python train.py --num_hidden_layers=13 --hidden_size=192 --num_attention_heads=3 --num_key_value_heads=3 --head_dim=64 --intermediate_size=768 --vocab_size=4096 --hidden_act="gelu" --norm="rmsnorm" --norm_place="pre" --norm_eps=1e-06 --positions="rope" --rope_theta=10000.0 --rope_fraction=0.25 --qk_norm=true --attn_scale=0.125 --bias="all" --tie_word_embeddings=false --parallel_block=true --init="normal" --init_std_qkv=0.0255 --init_std_o=0.005 --init_std_up=0.0255 --init_std_down=0.005 --optimizer="muon_variant" --learning_rate=0.0063 --lr_mult_down=2.0 --beta1=0.93 --lr_head=0.0045 --warmup_steps=21 --schedule="wsd" --decay_fraction=0.619 --decay_shape="linear" --final_lr_fraction=0.0 --batch_tokens=16384 --max_seq_len=512 --doc_mask=true --train_tokens=216900000 --max_steps=13239 --dataset="wikipedia_en"
Each number is 128 + 32 x the weight over its row's rms, rounded and kept within 0 to 255. Layers, rows and columns count from 0. Numbers have three digits each. The size before them is the row's rms in percent of the matrix's.

# down: layer 3 MLP down (transposed), 768x192, rms 0.282, rows 43-89, columns 64-127
# up: layer 3 MLP up, 768x192, rms 0.18, rows 44-89, columns 64-127
down43 082:090069104108113170114139161095133116129121144137136122117082136126078121101099147143129156127120082152147102158122166147168123165143140122146128100144146133158150126155142107125187158132142127
up44 122:082056106141148120120094113138092071117119151163177149196112173137138112084099104058143130142143099172107040153174078131132129087119085158079101139144091116084088141133102130146146090133097153
down44 120:121050116145182115134086117138130119129158190119159162110112118123113081121118099114168094080172113136051077125178045090155123082141060140100087130122119112121117127123138141115118107116100110
up45 103:151092102166073118099102144144156124132145133118151132111169112129172125110150118122109141153103087152174127127111107215072159139117191164095151099105104166167162101157072107127118160136077110
down45 099:161112095153164114126076154167144107153105131128073197179203137163153168142108153064132128163122143135145092108087161173106141124149195130104143127181126114138122133144115118117104132112139119
up46 098:141137115151141125159077133120119185120135168111177178073107105136106124135069116111096139203110120153138090078108133154133095137105101117135115170162105160179112210102134105088160185118118124
down46 093:137181109095139121163117168168150177161142150086175078104100165170108125066065105111151094155163086149171146095087139151129148126082132079073143190188146150134148113116137177106120143148118091
up47 099:133140134137136141137035061119146181111088124074120105117128170152146112113151107147153154148138169104140127118129153123102135139128088084163154135149176078086124164203144084106151137040098159
down47 109:135091082091112095193124094115153149150117116166212099135120113154141131134137099113047127090109079131168126066105147116088165127113097067133089173098188124141156140146122179130125148169110083
up48 110:124146111125139070134090140164161119135141134141114109082092122181160144147116117110149113226161161075085183123143123151086125129171155134149153115163140102135098129156144130143181125100129119
down48 120:120130116093122140161137129131099122114193132138119077188125076116161109112143133057158128185130150085081178144118150174132136146171182151155212088156163122115088141109197085174139134141112122
up49 097:125105108131114142104187142062096101132127100128175077158096144156136136117173116120058167097106119075149103142138108183131112145129164141079105089070130092145129142173095134201140080079121100
down49 094:165165091091108130147155186136070129133086143102119161097155121092130117139087114154152111174120105118113153116190150107130104095118153105138143091140126124066153177143145160108157176139149197
up50 107:127156149156152090159116107126107174093147201146122153131122112167125093154055152138097103090126135099129063162068085127123115128113136121119122122104065184141176213123158122147153164163142161
down50 109:142070146141102111155150132123141129121123147112129150173140060135123101168089100101109138151127149128096186162136102103125090177184122143174120187191132174068116179139141128170159133193183128
up51 096:110093134079101172176070096120167102067126156126083172162120094124071095127119144110159165105160142166090126122141158160142123116129182097108125129130144080136122169048080084136093173138150167
down51 093:204040166111147180155175171159078080101183090102144168113135101175138076128152118095112143127106169109106118099139048111126096137125167113148079102088135158130105138118125081118109153130129153
up52 090:077187116110156170145138117134089108123116081086127108143130111137103109110112184125092113038100129130142109093140101134087101163070109112127095158121139152114098129119129135134083145164124140
down52 080:147087113133148101112156077115129114143108133153143116079105203133131151147118106118143130172147103193158133140128152109164195065176109107178146121117077151144110081099136113131117120118067191
up53 099:109095144086087153153145086181161141120127202087177151141087143175118146089164170159107155112158142171142109139091138124104121113151136120179119076138147176093129131089121130117161191171140225
down53 090:131107159175151114144157148172107160155112091041176137158136133133128138111114187134159171145156128141105094084138104143120146161140153104092106057124150150175169084098131079138172133134156128
up54 093:123103131126114160131195112184160104117141122141117082071125119112167123127104168133155152176186130140121121153105106153118151103125122162132149079086087121140144111105122087068155155142081090
down54 082:165107103142119112062179102137101134141083138155146069123131182135124134193112129105120100152158088105136117186138107085128133120135120169114129127080142133151157168156084135141111095095159121
up55 088:141144094077110114123172113112135162149115149079121127134077122132128135163179150144099158119115173150170040172104112139176061164179115151199142074126075112165181147123148092093103159174089135
down55 079:194150090107114137184142148101165142147129129102120128143087161150089106159158115151108179124069167125101134133142105189114095114090170080122104046138084133171130124095132120114145118161115117
up56 099:171178135189162141123124145177102184158131131139132156172163154171151085150175093144175132162083194112160115113121153105139064143120112116110138149121146076142194145143087108143101126095148161
down56 099:151185197164140164119137132210156120124111142133108134160170154157136151102135140149088110116130141135145073080087102154139110080164138131058161105127159157142111104151130128217115139163165084
up57 094:176150154112155134151132180099139116093111121126140142118146100092136146100184128120135098170170154113148186170159147136192076162129130134186167178150189105112173176083120129149095051110117193
down57 128:127131117105151124167131198138122143123154135117102135079160079074131145096143107131135059157198120078124159154135097146187110117104176134163132105125175087103113157084156105101090135093172169
up58 099:087151128100089168150156125155120129129104155086097159085144145161144119128167113119109114110097148128193130129124102105177149130094124091158161159096116142141159122095102156130104210121161194
down58 108:096155066128133166157164110142119128039080124122076160143153123152114138123181144095155123118077163105160154129127145093130152146107134156127106139130120158147096170045116130082102155078160188
up59 101:146155106179125096142109166085093062072175133113100119102114100125143174176119132117112104152071124132069157098165119128092119042136138098088124148156120136107076129106089152094155180111129096
down59 113:113178070163167139130107106144102139083178140124186106116146141103153173139154128115176114109086141094085131095087091109091089048123170121088154140142150131082081109191088125097156117172142115
up60 101:133137126161105133136118099169091096120157124104222105152134107168090144099184128138102132138163080107135069195150092093176171085141146084108073121120078164106101155131111077169123138079167109
down60 109:171167098161122130060149178140125108121190121148168147123099120150123184106102138084133133165150137111103063173185135104130130153148217086164077146113037139135090125163109101166170067203115108
up61 107:139158129059156115180154120151144128135113134149130180141145112106135117117128149134156120092094117148104146188110075138134092095067148141095148142149117096065125162089141115136109143065092142
down61 107:184095115135131096156127104163162199156111150169158096104091145088143112118145189076149111110123113157159123218122097131148083026115123109066125064155163061190108127179138137136124116127133150
up62 107:108125089160121175076154116159125167155184162148186073147127143111106165116160096072161123157065110125132134144116148121167118089095112199124162053108108143138145116177156134111144128180153101
down62 116:122136122095141146037132171143128122102118092150149152136160129180132166073124140164150108162080126184145112107098112151154096177099102121090177134144089126137120085131158099143131144170104140
up63 109:145099123172066090130095168175166153085104139127163139138109070121102106140079122080180179105069154182088132161095103126121151118112129109121155168142147178129166142111158116107116121203099126
down63 101:198176165158118177102148179138107139127144073140143126185122105189072140125139139135180135129175124173050108171107186129128098103122189106194131139149108072146127157078123155113083121101156124
up64 098:153191162092106100133090117141132133134166126137119081102096077155148131104178095147148121143134143081107150089140127197150127083107166176183165190104137116119124132141136114100109130140167080
down64 103:154129151129132120157172097049156131134093089148086117108129099104159112111159149133104122135144138134123116107083139184119183125111138165126167161133143094176108135124210110078156146065058124
up65 103:159111119096142165059147136179076155151136093131126140047158137100118139133142145113106116095201145100098122124117165134095107100136056157149160134157122147122109216128104144116131148128136136
down65 103:140126066089163154137137096128070131090122092145158105083143154129106126127130110140116111078168099107146149090075146102138119186137096140170147065110156148122161164116144118103162112139090152
up66 101:083195104103159100113097139073150144127119128075110135128198097105172126121167159112138092131121142083143151143144070112193143107080151128081117155149120122111182099109165164170092142115135039
down66 102:126125200100128142152100084105177171148138097136176102137148117129179110138141160123101106211136126148081116207140127107146180083111080106101127163124152125129097139140152088101138181138143122
up67 112:187114133102116058148063129177100141120131113129148161111119181091158066117154147129157100104135073173097099100104093155175077054133139137049132118104157074204125176182169152118121133064098140
down67 106:203144106077159097165108113179085109112123160138097137126130171108136080094141108158131112123144097143103112092095131119152103044143098115058108126126164100189134169173145178108122125093086109
up68 093:164092097169090108068134110087140131121166152145196112121136157132182123184101093179069102111178166110115110084073075098060138092169141130159151141111083145131179151131174085179167165146097146
down68 085:150088073089155132108132134089110179146144141065097140104141147076206138135101115152202159131166129128130177072164214132094096173139160085143139152127107142167127113150121114160127083120153086
up69 104:070123105152140122203151148120136213130127167120057135125145123095091096138146123155155134132131152143128150131129192122120131135100084139077202130188135159127093138094094125113093135158116155
down69 111:116126108116133103185114127101110125181149154139081115187170106150119115171170127116138119144119159145132108111074083109120093161152156102099220079185113170131099087096109096152133109124150126
up70 107:194099096068133140100128152137093133048101122175087110128125131137083095148082144084087172147146181122084143139187143151160094160121141170082167129106156086142105084147121152103103128074180166
down70 113:108124070104134109139170150156087143048138160136148162114166115149123128132108092099100136112108205143119165136156115134083118166131168130085101170150196174105116164129085165174119167158107102
up71 098:170119164124111109138157095156188103098095114131119120141166115118089141093110134103139158176139114119174117112099178164132088116141066150075155110164134130113137154104158140132100153050158169
down71 104:084097102105139091129180163066125143161061142087061172130129115127169098151104124197121180128076101107105075157189093062100120099078044136104125144122118114138108185130085102191142125098070063
up72 100:112167033134175136151132095096103175135130167099160182206165204096166183109117123181128099115128175129137167119101133085074166109084121130132146119095132112125170075110130153100108158103178156
down72 096:124115058126197154225173167092136116154100104117134146193129148125123102134087109145134172111150085151140143103084141102094135131115162121183086156148140112097141172106151206176081096133108146
up73 084:121144137126117117137136082126079183142101162070147121126128109140108110164087125118065126167123096165160101098105118114083157108142054115107155097127046110166142090115119061203130146103130104
down73 083:145142138167135116139176214143126135129132127141086108181139145122145141139146123103146107127078130068096215082144169077099124067117161152124098118148171129096125103127098137149103114094142156
up74 107:168028120087075175115199155149073170073185133138093138106069142062107153105082102209079116162102114127102134127163140149073057153152126146119127099180151162142132085125116108136155122152105105
down74 109:122096105105071152136140158127086177075132138103099102099120150097104216086130090129128123127097100087139134118160139143070104134156154108117151100212122131108111086138117035139145130083098139
up75 105:065091123132162099127121138126095184162107119202181116132166103114154138076158153163124148172131174138117099139126106203119171164130124160081184133111109105122137128125106125143116082115174126
down75 097:094135128176127140116110123174119114173108179154139167146158086126149150146105162171115158181058159175145112132109141152130147178142126053131105117117132145127108187156108167113167097139138103
up76 102:084152137093128145114144150110124097153141153091101102124162077084128113151080166170077155071096115115159120094130139153059098104142225168115086062149096152114099136116125188119129119151087111
down76 107:104141083118119118101199127103115114136181152084169137143128109088126134169098108175093175123121107119152115124142187144115106164158167158175091080217101125086157159108183121126141110162078081
up77 104:159084146089044094120088142161187137134176128164177077167073148148140142145104107107165170127150097118089117136111102120101101132167114134077121183127198109115133127161163098140150165134127155
down77 096:127150151112144099110097177161157096143195098172120126099183123163085117148118169120145110126154176168124116154089151195098103129100093132111146097151138154066114107123121121098204131122142088
up78 113:150107188159098124115129098184128100110144155127055133124150114175133113140112144123107123188225122108141175115123090197164107104096151144141106175163100123083139140132101126162148132116136140
down78 119:115115107210109105141112060173174118140086113157102146127084127111076144024110110111152112163108141092147173114090098145172075086113149150099104101186106107120108134156090135142109164143141154
up79 106:149071085131121139090067119094151136049112101128150095148132116115078119093071125120065087176134105101063127115140103133116106166140153098173127165133148114096170185117090105107147112117116117
down79 104:133104074152146169091192159123101150142194068088100106105194153079130138077108098101152111141133063122136117135154135140130100121146157065122128151098104092119166114080135095123212110130087117
up80 095:101124155120112100144104075084148200137121166032164140041121169142217110117096137151185069205142133178111135142156122146210144108132052111204144146096098111121123134154154106157104136171121088
down80 081:149101109072098140130098103122159113112127118202095179126156111171129125164183143134120193109102123143134118091162130079217139095094135094144088143129087149162181142102143155147154166123160150
up81 094:080166158113138106171110111098099131142163109122153154147138154168117068138207166165081133114101136171169080192124129128162197128105125136120157146095153155171155157099075142069086115156113133
down81 094:155082179113089066113109084173117070139091137156144086115063127121140177173144081144152053106101122189092139132116122113092109164187093139151089122177154104134128114088175135169140085061060126
up82 113:151104141148115185194145076120145095044105194107132133091109118124149180111092161146097099142170099084107177099099098125179112050145148162127104121108129152130107122149074151174053143135142098
down82 100:156139132199151141122183076107148099081099146050128159087092084110195136148101159170160109166100133136085127113110080124130145141152144136126117131165083095179103070121126162115100075109106094
up83 092:153107156159148162167078150130129089146086157130144110146130083117123148158171131121142162092148162141127106079124178152180168202104110159149089174130114046159122147097136085087162148074143121
down83 099:140090111166093115175135120079135204136163142128166157128109117175111111085134144090102180125152158126157087149123158101123131122051144109149104094112163166107110123146116141125119090102100145
up84 097:083116118049130099157111149132102112090095109085154180124148129089167128112125140085140140138106086138077124128075133125115170187107109091076114131110144152197095156065103136113127103156146211
down84 107:139077123081124113108093111109076140098116133126050151092152120150086099099124139102139085119155111120067143149081057092106134153119097164055118143095125126133119104140076149135112196106110102
up85 102:181155120100116056134119158120085162131162154103134083160080092137155106099172128103149127102102127198118100164099162186135148178112072175169119165108158106077083092117119109071123177154106148
down85 124:139167111119127096129083141113102114085183148113151078158131105106155081082173110137194143078080130158090100179089163210167127122125086175162120111119143097073042091110155100144120155124072144
up86 104:128101149150126120079087144149158242141181140109166144111124118117094085086114146166133095140204064144103079070131136102178141164142082137109095135149134051139159156132122093146168085118154138
down86 102:101090127149141139078088151133115165143149157115125086203130137125140108129134154127097124184166140119173192138157155092177137173115091130097128156160118103095117109112147146181148071145123222
up87 088:080138099111137153175132163158107158150144121144087158113135090102111068063125167139125076132132123115141169082159182124084132138117158181083119139127142102101088043161115169169146102173121142
down87 081:078118183159076085147139134076175171143130117077125075106136118167131182141128157070140138111132207211110130096123138090180144098170131106177141166094106150104169172115102083124128165125101129
up88 095:055157108100110118105099142088088042099106149118129111128140149108131165106115140152109167131090063168088089197171121146188093124179123182123146127100108150114109060103157112133090169098153125
down88 082:196143108140155175170095114155141187180193075083162157135106145137170069184168110138141041137130149135195098110150089094059160085077069121103145061192141188116110146177142104158140113116159149
up89 097:093171185196112122108140105054126124119130101126153108089156161110150108116126131101092105066199132135153151179134126100170113167157071174147122121112159066108146146119067118120125069107129132
down89 097:153100124159101168105131133194181146078181149114149145153158145120094121127140145134133173192133105082121134050089083128104089145147160156139180167151087107122142150128058120101127106148155163